Weights of a small transformer language model.
Size: 11 layers, width 128, MLP 320 ReGLU, vocabulary 8192.
Each number is 200 + 30 x the weight over its row's rms, rounded and kept within 0 to 999. Layers, rows and columns count from 0. The size before them is the row's rms in percent of the matrix's.

# layer 2 attention value, 64x128, rms 0.0653, rows 5-23, columns 0-127
096,158,230,187,179,176,215,225,184,171,215,206,218,212,266,212,185,216,202,185,250,148,188,202,162,153,252,172,197,185,235,130,229,219,199,191,167,203,203,215,201,200,204,282,188,252,227,238,254,203,157,184,189,190,255,200,159,182,179,169,215,253,228,212,164,181,215,232,196,204,242,205,202,178,277,185,200,211,194,183,199,207,204,258,191,186,204,216,189,162,188,245,182,224,262,205,201,223,178,151,191,190,225,205,191,229,158,216,166,166,220,229,214,194,224,188,213,262,190,161,155,191,210,237,216,118,184,241,181
101,230,163,208,209,222,182,186,161,238,186,162,147,209,185,188,200,174,244,217,219,225,194,170,185,234,189,168,194,206,176,213,232,193,211,185,188,205,197,186,226,172,185,201,265,214,221,202,143,196,146,179,170,215,185,216,225,237,186,242,203,188,203,234,216,197,216,216,235,225,241,171,184,212,245,227,195,211,203,130,235,201,151,174,242,238,234,187,216,212,139,114,189,164,189,179,209,213,181,149,263,187,197,216,171,177,170,174,161,257,229,281,177,230,200,253,258,201,194,177,184,229,155,183,238,236,203,230,200
097,213,156,159,152,228,221,196,158,228,234,218,193,204,158,196,204,248,212,169,251,220,139,190,252,187,204,230,149,178,189,178,198,194,200,253,212,193,215,210,232,211,179,187,202,202,208,224,185,153,196,227,203,157,250,243,173,160,222,163,182,145,198,219,207,198,189,220,225,154,160,225,131,156,216,184,149,216,199,231,187,196,185,175,140,212,200,167,162,194,208,214,220,199,178,182,180,186,139,187,205,197,240,232,204,172,176,273,203,250,198,225,142,175,147,167,224,201,185,181,264,200,252,174,199,162,231,198,193
096,165,145,204,205,195,260,178,157,149,232,185,222,238,183,193,203,173,191,209,172,184,217,243,260,179,175,186,196,193,141,216,191,184,164,199,248,193,233,215,198,168,228,197,192,220,224,234,185,203,144,193,206,194,176,238,148,232,244,211,199,199,191,176,131,194,208,168,168,185,161,216,199,219,161,271,120,260,153,199,231,193,213,167,181,236,204,210,168,242,215,215,158,228,202,176,179,236,196,196,230,218,220,191,211,189,216,257,267,226,201,189,188,167,227,202,184,202,203,187,186,122,175,172,191,174,162,239,210
104,172,138,169,184,205,199,214,234,198,247,175,212,172,180,177,185,154,171,184,240,194,160,168,152,233,224,173,147,172,223,216,192,169,174,214,220,240,205,221,178,206,213,199,190,202,205,177,211,153,254,189,182,227,225,208,195,164,216,225,156,182,158,164,229,221,181,206,147,186,152,198,180,238,174,113,201,165,256,195,212,185,204,161,210,177,190,200,240,228,243,222,242,216,218,156,202,158,173,227,173,204,185,226,181,216,176,199,144,270,198,180,215,250,257,237,209,215,264,162,138,208,195,218,206,180,215,217,190
095,218,194,215,203,230,181,169,217,168,219,199,221,208,174,208,151,183,169,197,193,201,214,264,207,191,225,267,135,145,217,230,210,233,224,221,220,193,174,149,211,167,203,170,213,185,208,225,159,196,164,196,263,177,192,188,196,201,236,188,208,177,210,212,197,189,199,233,242,256,210,177,257,210,173,219,149,227,216,236,146,241,191,188,200,205,244,197,168,175,224,147,181,160,212,185,182,240,197,191,145,191,205,242,209,212,199,155,197,221,190,198,209,205,233,235,261,209,211,108,143,145,185,137,174,152,199,212,183
096,179,244,192,211,165,179,271,207,245,228,176,257,166,173,189,195,240,218,259,161,175,231,176,258,204,171,204,218,185,211,211,205,149,228,233,221,151,153,209,249,188,171,175,202,254,227,251,204,235,244,189,221,164,192,202,258,196,224,186,205,197,214,220,201,248,258,222,244,217,231,217,188,205,212,208,194,194,167,207,216,213,180,196,160,239,159,187,213,150,237,171,184,153,211,245,201,264,211,213,271,152,196,185,242,209,197,176,212,206,163,207,214,184,231,187,160,187,239,202,239,212,222,198,171,237,172,191,170
097,218,201,297,186,169,234,175,172,189,174,154,259,215,234,257,208,249,145,167,209,199,212,164,223,201,233,150,207,176,176,215,223,200,177,178,223,205,187,244,218,195,190,199,227,167,151,206,238,127,210,134,183,236,193,218,210,211,209,175,184,231,263,288,173,203,206,267,225,193,219,214,185,208,248,182,180,195,195,182,170,185,181,205,190,194,263,153,195,191,227,179,181,233,202,244,213,205,200,225,226,202,211,199,181,175,232,204,195,190,237,164,208,194,183,258,190,223,152,203,218,139,213,197,183,198,183,175,197
101,234,216,173,139,198,143,207,193,199,153,233,230,131,183,194,163,236,142,184,185,173,226,225,213,227,209,214,174,206,185,237,148,244,232,213,207,245,235,244,156,245,195,188,248,175,229,222,182,131,122,193,179,205,190,221,181,193,192,208,234,144,179,206,172,193,180,186,203,194,250,206,217,189,186,253,199,205,206,184,196,205,188,188,173,189,276,200,213,209,230,208,188,201,206,229,208,241,234,183,240,205,203,231,237,190,167,209,152,174,225,190,197,169,281,187,193,261,198,207,244,193,215,197,172,237,206,216,150
088,234,244,215,209,190,232,175,238,181,267,228,194,188,195,220,183,232,253,195,197,196,178,183,216,168,227,210,185,246,248,178,205,239,238,239,223,215,220,221,180,162,242,184,209,235,238,236,253,182,254,216,206,181,230,190,228,217,219,225,206,251,273,192,197,214,147,195,201,191,138,189,174,198,221,175,191,264,195,230,242,187,202,158,217,135,193,182,198,168,213,155,187,194,118,193,225,208,166,189,180,218,161,215,156,159,218,204,143,223,190,192,177,213,229,221,259,178,188,224,202,179,158,213,183,184,199,247,162
107,201,200,184,279,220,159,225,166,206,204,179,234,209,172,189,190,144,228,225,230,161,205,223,166,171,156,228,207,213,181,157,183,216,177,167,163,252,146,207,161,204,156,209,212,139,205,206,161,194,226,108,208,172,233,254,184,185,230,180,182,206,213,218,188,202,139,236,218,173,240,184,241,204,156,205,229,208,184,203,220,243,187,217,200,171,210,266,205,177,212,226,191,179,188,236,211,143,173,202,192,195,185,199,223,227,194,187,198,193,217,270,229,206,216,235,130,191,166,210,183,191,245,174,156,252,209,189,224
094,216,190,211,209,206,235,227,179,235,200,213,145,128,193,151,206,238,205,161,211,198,188,290,211,209,191,219,265,197,225,167,166,229,207,200,226,206,197,217,217,217,189,250,169,207,236,166,206,177,199,200,162,215,161,161,156,250,191,211,196,190,240,198,192,144,224,157,168,179,191,184,223,191,196,210,184,276,180,232,223,201,207,134,182,262,250,225,179,210,178,170,245,225,279,207,221,217,201,267,230,195,219,166,175,176,183,176,163,226,188,211,190,237,171,197,145,177,200,196,240,194,175,213,222,177,173,190,208
093,170,217,156,173,183,186,215,214,205,232,151,170,244,188,171,189,181,168,191,249,183,220,204,236,193,177,201,183,222,222,236,151,235,216,194,232,221,233,181,142,211,186,182,172,196,265,186,229,219,138,206,162,234,179,246,209,163,213,206,210,227,187,203,209,163,228,199,241,158,234,215,219,168,192,149,180,209,189,245,225,194,124,164,237,226,215,168,242,211,222,250,229,207,226,214,197,158,218,163,228,179,132,180,187,232,201,217,190,236,183,244,218,256,215,189,195,172,261,245,166,131,221,198,197,174,218,220,227
102,231,234,211,170,208,192,153,180,177,209,176,245,178,146,230,233,200,179,150,231,241,248,197,224,188,207,158,168,212,206,205,189,236,260,190,171,204,196,223,222,165,215,175,207,181,219,189,239,217,195,206,198,208,198,180,233,182,178,166,158,199,203,182,195,202,185,225,162,183,163,169,262,252,215,219,249,247,246,215,192,213,202,189,232,193,158,227,168,249,213,198,225,220,270,190,125,148,147,173,228,156,186,247,174,231,217,213,220,226,232,173,193,219,141,249,237,199,249,202,181,159,231,198,176,212,246,165,200
096,185,212,209,208,215,166,115,155,215,159,190,199,186,209,154,235,181,215,186,195,191,180,216,209,204,254,217,207,200,160,237,236,238,209,236,196,150,154,226,150,216,205,187,220,190,178,222,183,209,187,253,210,162,198,198,240,177,227,166,189,247,218,180,210,183,174,171,180,193,182,203,121,196,220,189,210,206,189,240,209,216,124,208,236,166,198,202,221,181,190,174,237,207,266,176,238,215,215,149,213,174,219,159,177,233,216,259,219,212,197,153,174,229,207,179,219,217,177,127,157,239,206,201,202,261,257,171,238
101,162,208,169,230,245,245,207,205,202,242,201,228,217,198,170,208,230,182,218,208,216,168,206,199,216,188,171,170,216,209,199,194,248,236,242,188,156,175,219,222,204,166,225,232,173,188,240,184,180,178,221,186,178,191,216,159,207,230,210,203,147,177,181,206,174,200,200,215,197,186,245,226,215,206,206,167,207,223,158,230,200,263,261,239,193,222,231,180,196,154,230,197,250,232,235,237,230,197,196,239,186,236,238,225,188,238,212,184,185,140,203,152,136,192,249,265,94,181,242,195,210,165,207,237,183,249,176,243
112,171,219,206,195,211,224,249,236,239,245,200,187,173,94,221,254,243,231,218,205,193,243,208,213,186,185,154,180,200,196,181,154,264,199,194,149,208,219,245,237,178,218,176,233,169,186,195,172,259,169,220,197,235,188,155,169,205,222,191,189,178,184,140,207,192,172,211,175,189,195,225,216,171,202,159,246,218,167,187,183,195,180,186,196,182,242,248,149,197,225,198,196,190,192,149,210,157,165,189,240,213,164,170,236,186,244,236,171,188,177,205,198,218,204,185,190,132,186,217,115,212,169,195,193,208,236,229,214
104,203,174,206,172,208,219,197,250,179,199,194,190,238,189,176,209,231,202,178,292,220,176,193,213,255,290,192,193,252,170,235,164,142,182,171,192,191,222,209,182,205,151,221,208,187,240,177,143,210,129,177,194,193,239,278,192,229,154,160,187,231,225,219,142,199,189,213,227,194,189,235,244,176,229,233,212,180,213,210,236,241,170,252,159,171,186,183,171,181,169,204,209,209,205,185,221,243,249,221,228,190,155,222,210,204,178,186,209,193,152,234,228,185,179,211,185,220,209,198,173,194,178,251,226,186,233,165,200
105,206,205,192,157,187,224,171,200,207,215,215,183,172,255,184,212,243,230,184,186,121,226,178,205,203,222,206,195,186,195,209,214,161,204,224,249,239,253,228,173,226,171,215,129,186,181,149,152,149,231,196,197,201,178,248,170,221,146,175,158,181,178,212,223,237,180,217,206,187,195,227,157,202,194,173,249,168,246,156,133,179,214,171,214,234,143,181,191,175,181,206,198,146,196,172,254,197,197,212,204,219,226,212,189,163,230,150,240,169,193,231,191,265,238,205,213,210,209,217,221,201,191,108,183,196,214,178,192
# layer 2 attention output (transposed), 128x128, rms 0.0625, rows 5-22,69-86, columns 0-127
095,193,174,183,205,197,173,189,183,200,176,218,211,208,217,160,147,238,206,259,215,232,188,130,250,201,189,168,185,207,263,210,158,215,208,219,256,218,215,252,221,164,224,150,211,231,235,215,212,149,192,186,228,179,156,210,220,224,211,160,240,172,144,220,192,196,186,235,178,244,178,180,223,197,194,163,230,212,214,178,181,193,206,183,211,168,197,203,246,175,208,140,161,157,162,184,201,237,197,201,235,220,147,204,137,204,171,219,184,197,215,262,163,255,206,243,183,188,171,187,144,209,196,183,230,218,200,122,164
091,198,219,138,189,239,180,189,196,202,175,220,213,210,215,223,203,244,233,210,212,196,209,182,184,272,186,218,167,202,169,209,216,207,229,218,161,224,211,196,181,191,174,161,213,239,152,171,250,207,225,242,195,167,230,173,193,189,154,207,231,212,170,217,172,180,170,233,254,246,167,251,209,194,158,253,211,188,194,213,192,145,197,268,187,185,173,173,221,188,176,180,231,201,212,186,131,167,149,204,236,126,203,178,186,152,211,150,197,232,215,187,251,217,137,176,204,270,242,204,192,210,181,206,241,163,201,156,200
089,197,162,170,246,204,169,143,226,179,158,209,200,225,259,163,234,182,241,250,199,190,165,186,210,196,174,231,220,210,213,202,192,196,207,154,193,235,215,236,235,210,158,283,198,199,139,141,150,210,254,193,201,250,193,192,233,194,222,220,199,215,206,186,242,182,198,186,183,257,146,247,212,174,227,187,215,155,249,171,247,191,196,175,230,209,174,229,160,150,192,274,187,216,216,203,174,217,204,178,210,232,200,179,228,156,192,196,165,175,189,211,191,201,141,246,210,211,235,229,207,185,233,206,168,233,181,162,217
094,171,160,265,194,178,231,171,210,198,183,184,203,207,224,131,209,166,215,181,255,168,202,187,145,192,175,181,186,234,202,198,159,191,238,206,189,150,222,200,169,252,159,212,285,265,199,184,167,215,239,157,174,154,187,222,239,202,247,185,198,174,134,159,240,265,155,218,203,189,215,218,188,196,189,209,192,175,228,236,191,200,219,222,195,175,166,248,217,185,208,156,187,193,192,144,225,183,232,184,246,189,178,199,182,162,202,206,203,185,163,222,167,189,161,196,212,222,178,166,188,182,192,206,198,261,131,179,214
093,233,214,215,222,231,219,147,223,176,233,193,212,189,189,235,189,223,248,152,142,222,234,196,203,196,171,218,224,210,205,205,175,229,194,186,257,232,211,166,206,190,147,189,187,206,178,198,179,173,231,153,193,174,188,196,211,276,232,217,170,222,195,191,204,239,241,142,249,234,158,200,152,169,151,217,232,230,132,202,211,190,190,172,211,231,205,203,185,172,187,207,182,290,187,233,181,191,181,144,190,215,184,171,163,148,156,205,211,205,237,151,164,180,173,193,176,182,168,175,229,200,156,173,161,150,208,150,209
097,143,191,195,210,206,198,168,227,194,175,150,223,152,220,186,225,243,183,216,201,226,184,133,147,220,206,186,241,228,200,209,213,208,231,201,166,179,196,177,176,220,200,217,173,156,226,209,263,193,210,198,194,226,194,216,161,216,163,215,162,160,242,233,211,199,194,175,222,228,177,137,183,200,198,200,212,174,160,169,160,186,180,212,201,138,137,196,209,186,189,183,221,187,199,173,202,146,203,169,280,238,243,165,189,182,181,234,240,161,250,175,182,253,203,183,157,177,197,234,200,186,230,211,193,276,258,196,140
096,226,221,224,178,189,207,205,242,218,186,251,264,174,210,210,200,178,211,260,236,153,157,229,201,132,184,212,198,205,174,213,208,215,155,192,278,231,197,182,176,156,235,232,232,176,200,220,200,229,250,248,183,186,164,199,182,153,160,133,171,154,231,211,147,173,193,225,155,183,179,204,170,200,178,207,182,191,229,172,190,230,183,187,188,186,225,217,201,247,164,204,113,209,250,185,196,200,168,191,196,235,172,271,214,218,170,165,233,195,215,195,163,197,209,196,176,173,174,202,162,180,235,174,180,183,200,194,256
100,206,217,179,146,225,187,257,199,238,226,239,230,220,159,170,195,219,177,203,293,216,199,189,220,153,195,184,233,174,257,181,172,176,227,238,182,170,204,200,162,237,185,212,196,155,170,231,216,200,211,226,227,203,269,175,212,193,202,195,228,162,250,145,215,158,211,287,202,167,182,222,197,166,217,185,222,192,211,200,188,172,233,202,220,258,189,221,202,216,209,247,200,252,152,190,211,209,202,202,165,180,217,190,180,252,204,231,230,136,223,198,171,201,182,207,200,166,223,240,154,215,223,232,216,138,237,197,230
105,170,102,241,226,209,238,199,168,215,183,145,256,167,221,165,237,223,200,188,165,267,237,220,216,196,191,260,214,263,171,129,234,198,211,138,142,140,231,209,183,194,200,180,179,188,251,186,224,243,221,205,214,240,224,223,194,204,254,157,220,183,194,215,231,194,176,184,204,159,216,190,188,216,214,198,232,226,185,230,137,201,230,246,222,206,214,187,203,253,185,203,203,225,253,166,210,184,207,196,218,197,240,170,171,217,214,187,240,197,230,221,192,187,205,186,232,210,175,198,180,176,221,227,190,178,154,183,221
084,152,247,201,177,166,233,199,222,177,203,181,166,151,203,123,218,177,209,227,203,199,199,114,233,192,215,211,247,240,181,222,205,223,222,177,213,200,215,223,273,237,216,238,176,190,212,180,176,185,215,137,233,221,224,229,162,194,215,161,153,220,230,203,181,181,207,237,234,234,211,213,153,225,177,227,202,169,181,206,189,224,164,185,156,207,184,173,199,210,222,290,198,241,149,214,159,270,164,206,187,196,157,175,226,241,215,170,205,250,196,206,184,198,204,170,191,184,189,166,187,201,224,160,172,253,203,230,186
101,220,229,197,197,198,169,201,240,238,218,157,230,191,162,235,289,192,244,161,221,178,285,194,207,201,162,122,191,219,219,163,202,166,202,253,223,191,213,112,202,215,202,152,189,209,181,193,187,224,240,246,177,177,172,238,223,239,222,165,199,168,185,278,156,163,207,179,241,235,182,165,197,169,141,221,237,218,226,202,243,239,185,198,206,200,184,184,214,181,218,198,190,152,243,189,137,205,232,198,176,189,191,224,231,205,192,165,209,224,176,193,218,210,204,198,199,178,197,176,153,188,216,184,206,187,224,199,214
096,243,182,216,191,165,162,234,127,229,180,252,180,195,214,186,238,202,197,125,193,250,196,184,213,224,215,182,219,184,161,224,225,248,232,186,204,199,185,184,214,229,217,178,160,175,190,199,204,202,227,185,215,162,208,183,165,170,186,181,200,171,233,217,193,246,178,163,172,224,153,206,193,191,243,154,269,159,235,198,199,175,230,229,195,217,182,225,223,204,198,209,228,174,210,207,232,168,211,265,222,200,170,187,163,150,170,155,168,204,192,169,180,265,236,187,283,207,237,214,252,206,135,241,198,228,178,176,225
090,175,175,170,238,197,195,141,192,195,196,163,206,155,180,236,189,191,238,195,181,182,201,184,192,186,173,169,157,217,215,195,219,202,173,178,173,168,208,173,199,141,192,135,189,175,255,202,180,209,197,193,223,230,187,228,245,180,192,266,188,171,185,204,220,246,190,156,256,234,196,165,198,195,231,186,226,224,216,230,160,283,202,172,258,257,212,202,201,231,195,198,280,236,221,172,179,123,228,195,191,184,174,226,166,195,181,219,129,223,232,166,225,220,192,202,243,257,207,207,223,223,171,174,204,211,207,180,241
103,222,166,184,241,187,158,205,182,203,183,185,169,243,231,195,164,222,207,201,216,215,213,199,184,201,187,212,277,204,207,201,173,165,221,272,116,230,222,202,190,233,144,219,224,150,196,160,192,182,203,182,217,213,248,173,171,198,186,242,196,203,254,170,196,212,208,146,250,214,207,191,177,142,204,196,198,226,243,165,252,212,186,232,191,199,159,203,223,216,199,230,175,225,240,231,214,187,153,225,223,240,229,222,175,168,220,173,173,155,235,227,195,295,198,181,260,191,176,247,207,222,194,207,173,212,179,155,175
096,157,182,205,230,187,225,176,142,190,256,157,198,186,209,220,172,174,164,200,200,183,186,208,216,209,250,140,238,183,226,244,180,172,189,217,187,237,206,194,233,187,182,222,193,230,175,173,221,213,143,194,196,249,174,156,165,197,233,202,124,226,223,173,158,183,221,168,153,178,234,215,214,160,221,252,231,215,167,200,188,148,198,117,247,179,229,177,197,174,185,215,216,252,186,194,206,164,196,196,202,170,155,174,218,182,192,210,181,218,164,204,249,230,187,218,155,233,192,273,193,150,201,189,144,169,178,170,208
094,253,189,213,172,132,252,218,173,260,142,167,188,191,252,229,148,158,192,192,236,169,205,202,211,261,177,167,198,250,127,242,226,162,144,165,222,185,154,219,203,191,230,204,187,216,180,207,149,175,249,191,209,124,189,195,208,184,220,197,163,188,187,197,206,214,154,207,165,211,197,225,242,207,183,274,175,256,216,170,217,197,228,186,215,216,148,196,213,213,205,188,185,171,186,187,155,219,194,222,244,237,208,181,190,201,200,199,170,214,186,236,252,192,230,197,223,194,173,193,244,239,175,201,212,195,205,175,232
127,211,212,244,211,196,224,186,176,161,203,177,188,164,191,198,176,183,206,206,185,191,257,231,178,210,208,220,198,221,202,263,191,191,166,240,144,250,228,189,245,235,217,160,188,182,213,212,242,198,261,219,226,258,200,155,212,208,224,210,215,197,151,210,183,275,189,184,217,223,234,195,230,168,151,206,202,237,246,203,206,244,173,171,255,146,170,213,143,217,216,241,217,201,224,197,184,170,183,180,178,197,198,185,173,146,206,187,161,241,206,224,189,187,229,139,221,157,211,236,240,226,223,239,144,264,235,240,191
102,194,184,144,152,215,207,192,241,163,199,132,188,205,242,197,208,184,213,245,144,196,182,196,170,196,193,179,208,286,253,174,251,206,169,161,185,164,222,213,207,176,213,191,230,216,157,217,236,201,240,243,230,203,171,196,184,212,189,252,256,176,127,197,231,145,200,152,168,207,174,187,264,185,232,207,236,213,132,207,208,192,224,196,232,230,188,228,240,231,209,199,203,218,197,193,216,201,238,213,160,207,199,251,205,164,221,195,198,197,165,217,176,229,162,233,181,161,167,200,161,228,207,225,183,186,176,162,254
104,232,240,233,181,222,188,199,192,178,234,213,200,242,230,213,161,174,191,188,239,160,211,221,186,200,215,184,206,224,190,165,186,244,161,199,197,182,244,199,210,182,290,203,169,231,151,190,227,198,233,229,237,221,225,210,164,183,201,295,153,256,169,191,177,225,199,138,218,170,201,207,255,177,192,212,196,228,167,241,191,212,186,163,190,215,187,215,218,282,192,183,156,231,227,290,225,177,214,259,149,205,229,197,185,175,198,181,199,192,214,180,202,179,195,216,167,221,250,242,209,208,223,201,160,182,172,185,176
106,226,198,291,173,182,199,240,209,203,233,174,158,210,184,197,222,190,210,160,221,197,186,170,173,192,165,164,222,213,160,202,227,196,158,179,196,175,188,227,197,218,224,227,180,99,201,182,183,226,197,244,208,203,184,160,168,197,212,194,205,210,251,188,194,211,266,273,179,185,197,213,162,237,209,159,237,214,178,217,188,233,252,190,173,242,212,177,151,185,217,225,212,208,171,242,255,202,233,194,155,210,234,175,250,214,158,182,197,215,223,189,169,179,185,229,159,167,143,160,174,238,187,162,179,165,253,186,176
104,191,222,213,187,198,220,184,170,181,141,188,210,208,168,189,210,189,223,151,193,192,218,183,177,200,258,195,206,179,220,156,166,178,206,192,159,227,200,169,218,208,200,186,167,183,197,245,123,187,163,156,177,154,208,262,180,177,170,267,225,180,198,189,197,238,172,199,243,184,214,188,234,214,161,196,169,161,218,229,197,251,217,199,203,252,194,205,159,215,225,170,239,140,197,216,271,238,236,207,115,240,226,196,205,205,141,189,154,217,182,222,162,234,218,172,238,231,234,234,209,251,197,173,210,215,234,174,189
095,235,202,160,213,258,180,214,174,195,219,155,267,154,184,187,218,247,281,176,193,150,203,178,210,270,240,166,195,200,192,231,217,146,182,233,175,188,124,207,174,198,209,213,150,201,225,226,207,184,178,163,214,170,172,166,181,221,245,280,170,173,181,201,205,157,192,233,218,234,219,186,198,216,202,211,198,187,226,189,157,224,194,191,257,183,214,221,153,167,224,216,277,201,212,158,199,205,206,151,183,210,191,192,145,217,214,211,209,191,169,200,240,225,214,223,186,199,237,254,215,179,218,209,176,184,244,205,198
102,182,165,151,183,210,218,215,208,204,193,232,153,252,184,223,218,245,163,226,184,219,173,192,225,257,261,234,183,208,176,207,206,194,186,185,208,182,190,214,233,134,227,267,177,232,163,223,191,201,182,166,266,258,219,232,204,217,216,196,206,145,145,177,225,186,235,193,256,218,160,154,225,204,184,203,224,184,184,200,218,184,217,198,215,208,192,156,211,158,184,176,258,181,170,220,190,244,215,192,207,220,181,166,223,170,181,195,211,196,240,241,217,123,209,172,245,219,189,231,157,158,179,280,166,208,170,190,197
097,242,196,145,227,219,196,200,197,212,208,195,223,212,232,181,232,210,221,172,223,182,232,205,207,218,240,222,242,195,228,176,192,269,214,203,229,197,196,224,200,103,224,241,179,185,206,174,137,214,212,189,203,152,214,203,218,216,242,255,220,163,226,184,199,182,194,232,223,186,224,211,171,187,155,219,199,228,182,187,249,247,227,207,222,201,247,224,168,194,174,278,216,221,190,222,232,196,161,158,178,234,195,170,197,232,165,151,147,284,180,156,170,243,198,191,160,244,185,142,173,195,158,186,191,177,188,204,208
104,186,193,191,207,231,203,182,240,220,207,190,211,165,236,211,217,205,215,197,249,209,191,185,234,217,158,176,198,122,166,185,195,250,240,209,183,181,202,206,277,195,195,184,178,166,282,201,189,204,235,213,169,177,154,187,230,227,187,188,164,201,212,167,206,212,235,177,244,207,291,177,213,184,227,250,132,201,212,171,202,184,218,178,152,209,216,193,224,231,236,195,203,165,144,195,216,234,200,221,245,178,199,163,266,227,154,200,201,145,197,247,182,206,179,211,203,198,240,241,180,243,131,182,182,165,205,193,176
098,300,238,153,205,237,225,228,202,146,179,162,190,194,206,207,219,187,194,194,191,260,185,151,208,204,201,224,197,251,200,195,198,232,213,210,179,178,209,232,228,210,222,217,190,229,203,218,193,230,221,166,183,224,194,209,178,243,182,244,178,223,212,243,235,210,192,210,121,236,216,189,228,206,215,142,178,210,221,190,225,207,252,195,195,174,194,185,184,201,231,122,221,171,186,200,246,181,192,174,189,208,196,213,168,146,201,195,289,210,154,205,175,221,256,182,165,258,188,214,212,177,208,164,139,251,149,210,197
096,257,249,183,146,190,201,222,185,146,193,218,198,232,174,232,213,191,177,226,174,199,148,174,201,218,203,195,178,229,195,207,173,240,188,191,199,226,238,235,153,238,185,176,222,235,237,207,196,154,228,282,222,178,151,244,227,195,175,234,222,157,212,215,237,234,221,184,215,227,260,245,164,175,195,212,210,200,205,187,257,200,186,255,163,197,214,217,179,213,234,210,206,203,184,213,162,222,140,152,176,230,232,228,233,184,209,258,171,222,182,172,249,156,139,180,216,190,230,175,262,195,199,181,191,199,169,155,204
093,186,241,231,256,191,166,174,126,214,229,218,160,213,214,195,227,157,219,219,163,273,187,171,227,229,179,192,191,213,226,133,173,168,229,214,173,198,166,185,188,142,263,156,206,193,225,190,195,249,223,239,232,188,216,207,206,191,218,207,228,187,198,175,216,193,189,182,172,217,178,192,190,219,204,236,241,205,196,197,171,207,177,207,160,195,190,145,213,183,172,169,239,152,281,205,244,199,187,172,134,162,187,210,208,172,230,211,224,242,212,236,151,169,220,196,180,203,218,271,183,168,161,176,172,164,202,205,249
110,200,184,196,180,193,221,168,252,205,227,212,159,144,164,212,216,216,217,213,174,204,186,236,195,230,244,164,186,250,179,155,166,232,208,180,212,212,292,196,193,212,157,213,230,246,174,194,233,224,98,208,189,207,197,176,185,265,141,230,241,164,233,198,237,190,200,235,178,201,176,243,172,202,236,231,166,213,205,209,234,161,217,240,195,209,218,173,188,211,214,224,173,200,177,209,190,189,169,251,166,184,187,250,173,182,169,206,169,169,225,192,172,232,237,194,192,210,201,217,255,192,242,195,173,250,182,171,138
098,213,232,234,243,240,206,201,207,216,245,200,206,168,136,223,194,196,224,207,215,212,165,207,209,186,199,148,211,185,232,235,170,156,161,254,225,213,214,233,199,271,194,195,223,232,222,128,225,191,155,222,194,144,174,198,252,214,168,225,155,224,142,221,182,210,222,219,219,193,203,166,266,214,157,223,172,165,174,217,175,231,151,237,197,236,204,221,199,213,227,190,217,212,202,171,173,278,185,160,166,175,201,137,209,211,198,206,249,227,148,192,201,134,200,193,218,153,186,198,215,206,225,233,210,173,219,226,206
093,190,215,249,176,199,153,220,207,237,223,152,186,180,165,141,211,210,182,130,203,205,141,191,230,220,235,221,184,160,176,213,188,215,187,176,181,176,195,174,204,264,247,227,211,226,236,187,173,149,211,196,203,188,209,174,171,227,184,182,182,210,246,134,158,193,231,165,168,204,225,213,206,176,150,213,207,188,219,215,159,208,291,178,228,200,209,201,239,225,191,193,167,136,207,171,219,192,211,247,152,242,188,215,189,193,210,248,194,218,264,184,174,147,194,208,152,146,221,237,227,160,216,207,198,212,181,223,240
104,194,201,212,190,229,249,206,110,197,188,224,204,190,191,227,250,184,191,222,182,167,171,204,174,182,215,199,222,172,176,216,212,214,243,218,246,172,177,189,207,172,190,194,177,183,201,213,226,233,267,152,228,243,245,145,159,213,174,175,191,198,237,253,218,211,186,161,171,183,217,216,208,201,188,244,237,190,277,176,132,188,245,199,214,184,210,200,250,252,186,193,149,205,217,234,204,235,177,145,184,206,195,197,181,196,153,199,150,240,234,188,194,137,230,233,175,173,178,174,163,203,170,208,241,261,197,232,198
098,237,247,178,199,178,115,206,203,200,189,213,236,185,213,210,212,175,190,194,198,266,231,174,169,181,204,216,203,180,220,199,227,264,149,251,188,160,199,262,215,231,225,230,198,246,224,245,207,219,182,210,224,195,203,243,197,136,146,165,255,192,219,201,173,196,138,194,152,213,195,248,161,213,197,218,132,209,226,162,193,272,200,180,193,197,198,192,215,192,196,196,191,222,202,258,239,198,208,152,190,194,243,222,185,257,224,204,207,183,232,178,184,186,159,207,201,192,179,127,200,203,197,186,255,194,226,177,173
109,176,221,161,161,186,193,228,193,191,159,208,187,154,202,154,225,182,239,203,217,245,218,172,181,200,190,240,203,210,205,194,218,227,218,138,148,235,195,218,219,206,192,157,201,205,178,187,167,200,187,146,204,139,142,251,181,199,245,228,200,167,221,225,156,123,219,196,253,188,183,191,209,229,187,151,198,170,197,160,155,222,163,267,222,163,190,187,225,236,218,210,258,253,242,208,183,168,166,222,218,250,165,210,206,172,215,174,176,206,210,173,170,202,196,212,164,208,222,178,270,218,261,188,155,218,205,192,182
088,175,162,228,197,214,163,208,220,196,187,182,183,273,207,201,297,214,190,222,224,190,211,166,233,169,147,174,204,221,151,158,206,187,221,165,213,216,191,262,185,197,193,175,209,211,194,158,216,237,258,202,188,218,163,197,196,229,215,211,233,184,186,169,181,156,181,183,164,219,235,229,236,171,242,163,204,180,185,165,155,221,144,220,182,203,221,198,226,186,190,228,251,167,207,195,176,250,191,172,206,268,188,232,178,217,192,254,224,245,187,265,216,145,245,252,187,178,225,148,183,199,218,187,232,207,210,183,166
104,216,173,221,177,164,169,271,155,232,152,232,226,142,126,203,200,211,197,185,277,206,222,185,184,215,221,172,199,174,200,191,221,231,239,205,219,215,211,221,158,218,175,166,204,194,186,211,229,222,190,214,193,152,184,197,213,200,157,169,176,189,158,216,175,227,204,237,205,229,194,155,200,195,157,173,205,173,177,199,197,178,194,250,170,161,175,196,241,195,202,197,194,251,243,202,220,150,261,234,168,260,193,205,135,205,193,268,247,220,239,158,231,195,203,212,156,170,238,191,206,212,189,203,153,172,241,224,156